config.toml
norm = "rmsnorm"
rope_base = 10000.0
qk_norm = false
attn_scale = 0.125
bias = "none"
tie_embeddings = false
lr = 0.00138
lr_mult_qkv = 0.7
beta2 = 0.98
warmup_steps = 200
batch_tokens = 262144
Each number is 128 + 24 x the weight over its row's rms, rounded and kept within 0 to 255. Layers, rows and columns count from 0. Numbers have three digits each. The size before them is the row's rms in percent of the matrix's.

# gate: layer 2 MLP gate, 2560x640, rms 0.0428, rows 2316-2329, columns 0-159
# up: layer 2 MLP up, 2560x640, rms 0.0426, rows 2316-2328, columns 0-159
# down: layer 2 MLP down (transposed), 2560x640, rms 0.0306, rows 2316-2328, columns 0-159
gate2316 105:104162125122095123120109130125110086117111133114151140127157119121138128086120087166112114124116105158096111123136138079129130137149139123100080086113154143103137074112141121116148140126122137113099105150137128114109081118135164115116141145154134145120114100154166060170109131152113138148115148069150139102128143109115112124123118169130183105125177136138153145121140083124126116099134172098154124154138163127154105119130065131145127161118143129149141103160119173103083153130116124
up2316 104:139107112135139095162156104118074138135136169105098138143125164109153131142154121110132110123141147098138134129134122118108153135091141139144120141126126129119110128102161138132091147124105078116131140107090126109140126101106092137116153126076079125117110119115148095136118178110115118115114105173110123107114146128123126116165117150110163186092139115086149118139095132159070095138103098082097122161119150111138182089104134130121107103057132122138125108144167102100127157132138145
down2316 103:114134134129150104115117153114153128156172162138096108134112153178103122142146133128131137108116116109128128119126165175118099134125098162134096149138100130153103113140140113081114118109125150105126125139141138087164128134169111144136110071132143142168109187185118132114147108137150123139129130087127152146123110083111110119077151184096094135130139174129133106161185169076104162142128116118168146112125132143131108115112126115122137170108100090123093106152133128138114175133117169
gate2317 105:181129186115123121113110152124144140121126114139125097156128075130122120111156194155161101121148136117163147154113145132115153149121124125131096131069137155153171114117113122104116104116115116099119123094170145151147135156132155118168125103139123122104146139096072090145093105136111119093156170101132115147116139147121092156130132132142143118140129109136146173159130170080132142151107130159161151105102101107116115127140123108135094141115152120118133096117112128160139092132173137
up2317 099:122098117113141100148141149158119127140178117131114160107130134104103156124130116096148126129136136138139125116100107177108100146133132162142127098150178134097120102071133130093126121119101105108087131130174170121122135132154130119120067152111089091092154066083130157147095126139110137137088145145118118104159146091160136156151145132129096110152119119152160192130167125119153167068090132125103176144134128110121143092136082134116170110121136075154122127082090143108095143167139135
down2317 102:135142086137144143094131142122124136129101120126122161090159127101149149130162112094119156138084149138105098131150137147128117133151156156111108137105129127098132090150149163160100171126132145185105113151143137149137133123117113110134132138135138105121119147107130144138099093175118131150125125186135146119123168167168164085136155111140186122116140154135097152103140147116105109141148062145132143118119107128108118149096104115151141155111115122151173104134107158124132145120084120
gate2318 097:077135133089137185187176117155106118164119085140121173094108154098123101091153117130095121117127137156124118106111138147146104100142085138124124143090153173145142159117127115090117151127113115106135127106140109098098115155155133134142150137079093055118133138127101143094133137151105172130129121117127127096132163072104104093127121140115125067120095143111120150146136153165151100164137129138073126119129128139087106114116145158101154123121151104129144137077148123120145123095085148
up2318 107:150128149143122144136094115134105118148121131109153105129136142188105148143148126140117069117132109157109154104126096159146136168104143137112107140115136113108146113122159152112142125114129122123140136133126154181144125151179178125129131137155162114087122094117134157150139111136139129125145139124165102137144116155106127153133188148148114147125130136123144109164151106130136131107095135141154106150105095153157100112130092105128132141100141127128128154133089157100126195171118064
down2318 100:084138103095136115143122115111114130142123142108111096139099118150132135136118125167130103149150129119115141102111102125192126162136141121125150137115143108125177114118142139116085136148093144140153162170172133111136126130156168126117105139146159136151140143106123157128085154133117102124156113117135098080142141140160101165149165133119100137135112135147109084136081160165139158106084116081135152140113127121149169101156109118118102110092137147112132085115072138154118136117119115
gate2319 095:150157088192145133122099142162117182180108105104139138157124121112144143126130070133114136118127097130104138126147146138130155127173130194108112104135131140153142118125159107095146157175107144135116134092122097135150134107147126118165145139133142121147114128130086117151131166186128123157162143126119093112104071117111126125112109117140120152166119150125145161142168105149094103104154102163126143141100137136172116082088116135129109155099137092110110133145111159133123154121192134
up2319 095:096128125129170124102116100158127156107105140162148162141110110138125131136153112128153126114112085103107155144133122122178158114099135174151108122134109105093136104137096107080148155152113137105104090111143128148123126114124127136135154167085145125134091073158182125133160107158123153144163124152153089115149137112067148129096113136079122132109153124108137175083121153128113095165115134105158098148110132126111127152096104134132128187143111097118121142097156116127130108149081118
down2319 100:161168109132108152136112141115147165100142112131156118141123171129099124147153156163128138167117132131102133122121083104150115118082134139117103111114115130099172110077102104092126100086151178151123117134131148152136116064150111139090130141136090147119137102144140152152120129129106133124130107103093118180119120129114122100206101132112104126159161132121103115097127131084107132172139100112148101132140147138133157093150131143166101108144133110112118127145146147137104147157116097
gate2320 099:086112086101132114111147101110133077157102135144112119132144138092099099080161120143129154107112121169135149104098142126169146103123141120115120140103129131161124115153134105102098122138114134146135098111151134164090130114146143130175149152129146125148127127150133144146148127113134136084097142186148153123114135132144160125095118113135136138123136106140123144121214115127147124069119134082119138119110197122130109118133183148108125126065158171108114137096157150145136148104156141
up2320 099:109150124111106137135134121112133111131105132113105129128137129132125161126138109156154133133102122138148134118161158155123106144122132113118131146122158131125075109147132102141099104155128117177146061144115186144122134109136138155109116122122176132121093145191118140106122130103137128102106160106119112109109161129132161138084133170082112096104141149146162139150129124121132103138091137139128136106144111139172158114120151167145102120154101137113117169086126152079070096133131099
down2320 104:117124151112099172155130142128139089169115132119139106134146130137123142148116109129133121140124134167146136150158147158150126171090109135116155133122073153169117110164128079090103158135136132158168088109126147151134126107169126153171117091156115126119119173108189124120174139104101134130132120091146107141138170168081119103087128111147141120147116111148074131117124111129132114153147161112100199130173132143128087111123097138118139168125071129126134114153144144122115164160097122
gate2321 098:115128124143153150124122155115154146101117137134159140124127125133095082167097134094101116112152141106142104125136125173115146146145139147147067137167109175138115155071145081121139109165148125128128091120179134135113112151120132067093151165103122109149098134157127144090111119143102183125119106112120152085080138125139127170092168151153143166116069126137123134109141142137140142133112119132130143128104156125131151115110127124140074138146131105114145102131125156112103157142120173
up2321 100:106146165135104102118102122131107096116111106103155110142127169126169138110110144120120154178176124122111087107129105134100097153132121127121136116123172112094107135115103119132119135127117187108143126087140100140129153114157090121138140106119120128110134100104134123119164131150156089106133086110152117184147111123131135128149113117121124130118146099101136144116080119119181081130171141109100104147148100126140109124114118082095125064124107088128080141137121162127108118100159132
down2321 101:106165124139082148104095124096131111141092101115103093145148110146131139123086144110127087126115092158154120146076111159155118148148158116101109159114124117115149150073109139147112084144153144136107175119115102102145135120127081138134104080102140132150099172092131088106118115144124131123169139119143122122117134128141148076133122117144121138101167121098127106139128086142124179154128120103110122139124127108150158148126154135144109104098150116124143148126122129152111150114156108
gate2322 099:097151145123152138169101114136133143123187141151141084120112137091098120133076117122121191146180110158122144173160155092137159170150121068124142144088158151130133119091130112167123137126143140131126165123179126144098085122118126098113115130136121091179108162124145188114120146124154147094137130154109106119132095075078148097170133181104117132162125121105101157125141143130141122126151154122118121120099145142142143060172132113099121122139110104134132113139152093080135133163111128
up2322 097:171147128144127117154113147129124177140088125123127144160139167138108119128168133136118162124133141105081148174110151139088112066147181171122134126125125116162138142136125141124119115115140121165134134154127109104139132138109134174070108126135139157126118167125175097116141153147171166182087144106126132143087099158127106103103070106149146121129142131104133118162146123068116147083108129121124113178136116136103052157110123170108127125099115131107126114129126118138109071107102114
down2322 099:132161140121123168127119132138120142117145117160142112114127148104162133107115146115102158106150144118100114166112125112089167158100126105117168104076159089154110153114136145146152145141141130155107132105108161118102108115108134122104068124115141135141137156120081169124153140101136138116129128143133138141118135080117130093185105155159094163134197094131118168106138143105153131130145120121142117130144148147148117115067163106118130177096150128132115098150106118130128158094134117
gate2323 110:178169113107118162131115108095096136126158090147175090114106098139166125116132101135093106097109136110112078098157069152169098109137144112125146121087077160140195097093121123104187110131123117125108121162153127139138179096113129141136142152067122098104164118107140154106075109111130111127095120119120101155131144139088155140135137123125115142122108122134158140128184149130129129135167196109073105101156172143096131116148104126139128143105146125143089157113136118134123125142149155
up2323 105:137140148165109143138131100168147081119129100133181099135100123151127168157122114138127096134143137092131102071128047208119111121114125115158105159101121148144135127098124093127144165113123125143133102109143115139133132146159085165138151173101136099091150122157136196159108120133133112138118105101118125125163165145118113116119133112133150154100145127093176173156156113131179136111137162105153080177119136157117099091116153110163128131168107130115127169092156123125151092135145137
down2323 102:131167108196144093118149138131164129136108144129123125150135103103124136089099136157105131112150110143094085125122117131138099106129087112119120168114111131153118087097154115101118113093145146144169146102114104132122107136152134167080125146115108149065176124122143173107101153121168091147107114140104111152138127112130115085163119089104121155152135115094118129170142121147123109134134171163118085167136095151152154136150131120097103115147039144130130148130135121126122140120130161
gate2324 104:119141152102095172136151135113150111130129149133114135086155144154128128127134123135084124162134131131118153133175133143162115128115132157130091106123187123120123143116100140168143078165137113128079146133113145135167111121149123096123120092141130129118091162167121115117142108130170187137098120095099094115126170117125090120148137143128130138110145140075093114158121142131102143130147077139118133105140125100125140156118138158107099153121130113119125130114156102156128100125137134
up2324 110:123141131119157149099132147138137083135098107118137124131106151134135075145141118120116122117138203171153096119117132055100149089087112128106177137093121131077154115133132100109098141121118123144147104123145125118118135183121169154164128131130143167126096133148099130120083105115110146171141142066118095096135111154112200097121124143125133118104134162155128156127110109096124148093101168113151151123154135121114148129143124136136155150146122130131119105132160138144149125134112094
down2324 092:114086091171131110154136129137113104102101150169155119153106167125121158179116152131161126116150095123123176166118150164152116163114114154110095154103146136145111119105141111134151063105097142125182123127146138110112091145138121126134123112108097091117125146084125117127127119140125136097093136109138095154120169119150127122122109127159148091140109125114156143118097137118132115124152095119162100151157112093139157123112108141147129117129141107117131107117145057164097138158135158
gate2325 102:112188118170113141159125104115110145169119158098173170107184147142099131156159129108130148128121131120169126155134129139111137098108099160055134122123112103128142168128121097160121065073093110150153108113126151092116137099158124102133131133140143096141156117109117098137117109115108092124138123153154199126135114143123114136173120126132117127122116134093098126145132170114122121095131179122132149093123145103142111163139098147158111140130123139146193110143120135142103113128122144
up2325 103:097125122156086123146099129109128096148123156135123109146153132114117158170141138099142134169141147123153158147101174090130111125109138136127115141175155125169127121140144121147135108146094172172147146133134153096127155138147108099154135150119096094115124108116144123151091140139122086116058131149129133132160097109153140127163099141115117097166130124101129139137144138207170101098097121142161150141122136164114150173131154101128114096127173128094111128170114134127154132129157114
down2325 101:130119115107131140105101133150105104131111103105105134140069123131131130074089133109166094144090079134101125139133149131136137144134150161117119171113130139101117109151098131144076092095135149135130110093134126125153152115127124129125104167167143112118097141147114137155144092135117141164143173158140159165105158148136156141149162118153135125150138129117120116130145105096112099157116124139162134133173124126085155137175127127140082110127123107107156091148139125095090113109117131
gate2326 098:165126090138115073155130129093133128127076094133146136125131122094122092118126135162095104112154134156121139112102134158114103174112136112126128125119152126142141114142098084130148102116065181166147110201168123109134116105104144130105148154115130129135127155122096137133105154169135116123115108153135088062113136128117145141085122145124104111090136112099122141106138134141132090133123147118125090153123164121134140073113108120201102053132129162120138138132082161109121106126114144
up2326 101:100105147129152134122138139123155134116130105136163139160105141123112120111115165128083128142123078132118126108125146139130120125125102145098140121115136150115161127120124150073118140135151119082161126146170150105136119157106182084123093099139120093140147148128077120141139102127119131116134135142115136171151138098147078118141159082134106086121180144120130173159110179099140160117178130163102136136094127099130122151127112149151144109162095108153130088118137135148073119111135162
down2326 100:112166142104125155109082112163123152130142092151127142099125114114088107146115100128121132150093123092120136110120132111144117123142183149114145127119154132148115142128111107152137180100127112154087149186144095123114067130121084138163162120132160186124121126123154104143136122138103124128140139142090128130088122121154118142119099107132119106112141159119116129102132124128086188139120128144143126141126118101139148129166141181112126123153130097136140102081133141077121162127098111
gate2327 099:178163167157102120146151128149120103113147129114142160108118127121148118114146145097143123120165110104129081159133120087100111101127120117127132106103133139155101136118119095124125147167114140121162130113165158127105141133150161176119115124159100114154130088156123122124129124148147119145179136138134165083133103130127100101123108130138130172134133126108109126160102142112116115109118082099124135140128165128130081150160096127146094152126097112142106113115111125138158075176141167
up2327 097:097123120154122169152141156160103128086159124153129133136121123146162170115111109099114132174133153132107108124147140116118159126119185135127138163151159114136120123094138154137164141082156110110125109138112112149107130110103123119164083103113129110133152094115159129082121168063136115145089124087134121134116119140109135123133144095164150118160085161157146130106149141104117118149118132110139139130148115124093131142091146158095204130113175138147077122138136130089115166133113102
down2327 100:115150128109161122149152103137167136102120135108110134130082131159093135105141121174151130102133178165145148126123113148124129156108128149133153113083158075122119129135085154097136105147094074140148118121166130106153134127128122133144102127155148146144129119112104094175121114103177140158160151132108133120108125104138127059134122131152157144119101105119131161135085145133135112161114111148139153110089140113162129147158079100099104106116153080137097148166104134159141123158103145
gate2328 095:103102121150127116108135125157163098141099111133080093119083110135137119126083114081158129151119104147116102148096103138107155136132149121103164133143125110095121150108166117116142100176115120149120116134118111139149132102167109096082117125137126034169129141081078148130121143101113119131135108147155113068136132132161117110152112134134133117127133116146154168116129162152126081163127140115126117140100135099155142151127106152175115127152147115137101134129117157120125118097119148
up2328 095:144117162163115155140103141131117073111109136069122128114108099117107111135147101133111113154132103131114104131111106128132134167113103127144125143124133123122153145131179160137126069185156122180118123124134098137150130140083109139127116125144132093134156191101103139135189158096120121149153108140156124115140167129170147130145069101114107102149127146148108118125094105165084122143099113125101134118103117170125157105179172137128161161155169123085125131091096139115129116146135101
down2328 100:153130101190104122120122120145117137121115139137126138111070102124141144155151125149092139117101095150149189133134140177136153148095115086137123107124116107173109142181142161128132130111117128099122144115091132179149140124153126123142122090127146133142142105109115157149153120147169117124125101146154098145102096092079144088151138125125101125156158153151118144125171137174173151161124135175155125130146136135126180132148140096106116119141145098151100113078131098097163125122138164
gate2329 101:126141108143119126118078123159126112079143102195112098109132137181089130113139116139139102117125153137127124178132145111155140131114127079100138101128150100146143114102129158107116107144126136147149116133126139143124122158113148116138097151144137147150119149095135131138109159106120127152110130159143169145077130137141120101099129141132130104093117177155176134116152149113130088072159108171150114141115142117151126086124138169135135145129121134141121157171125131188142162109140161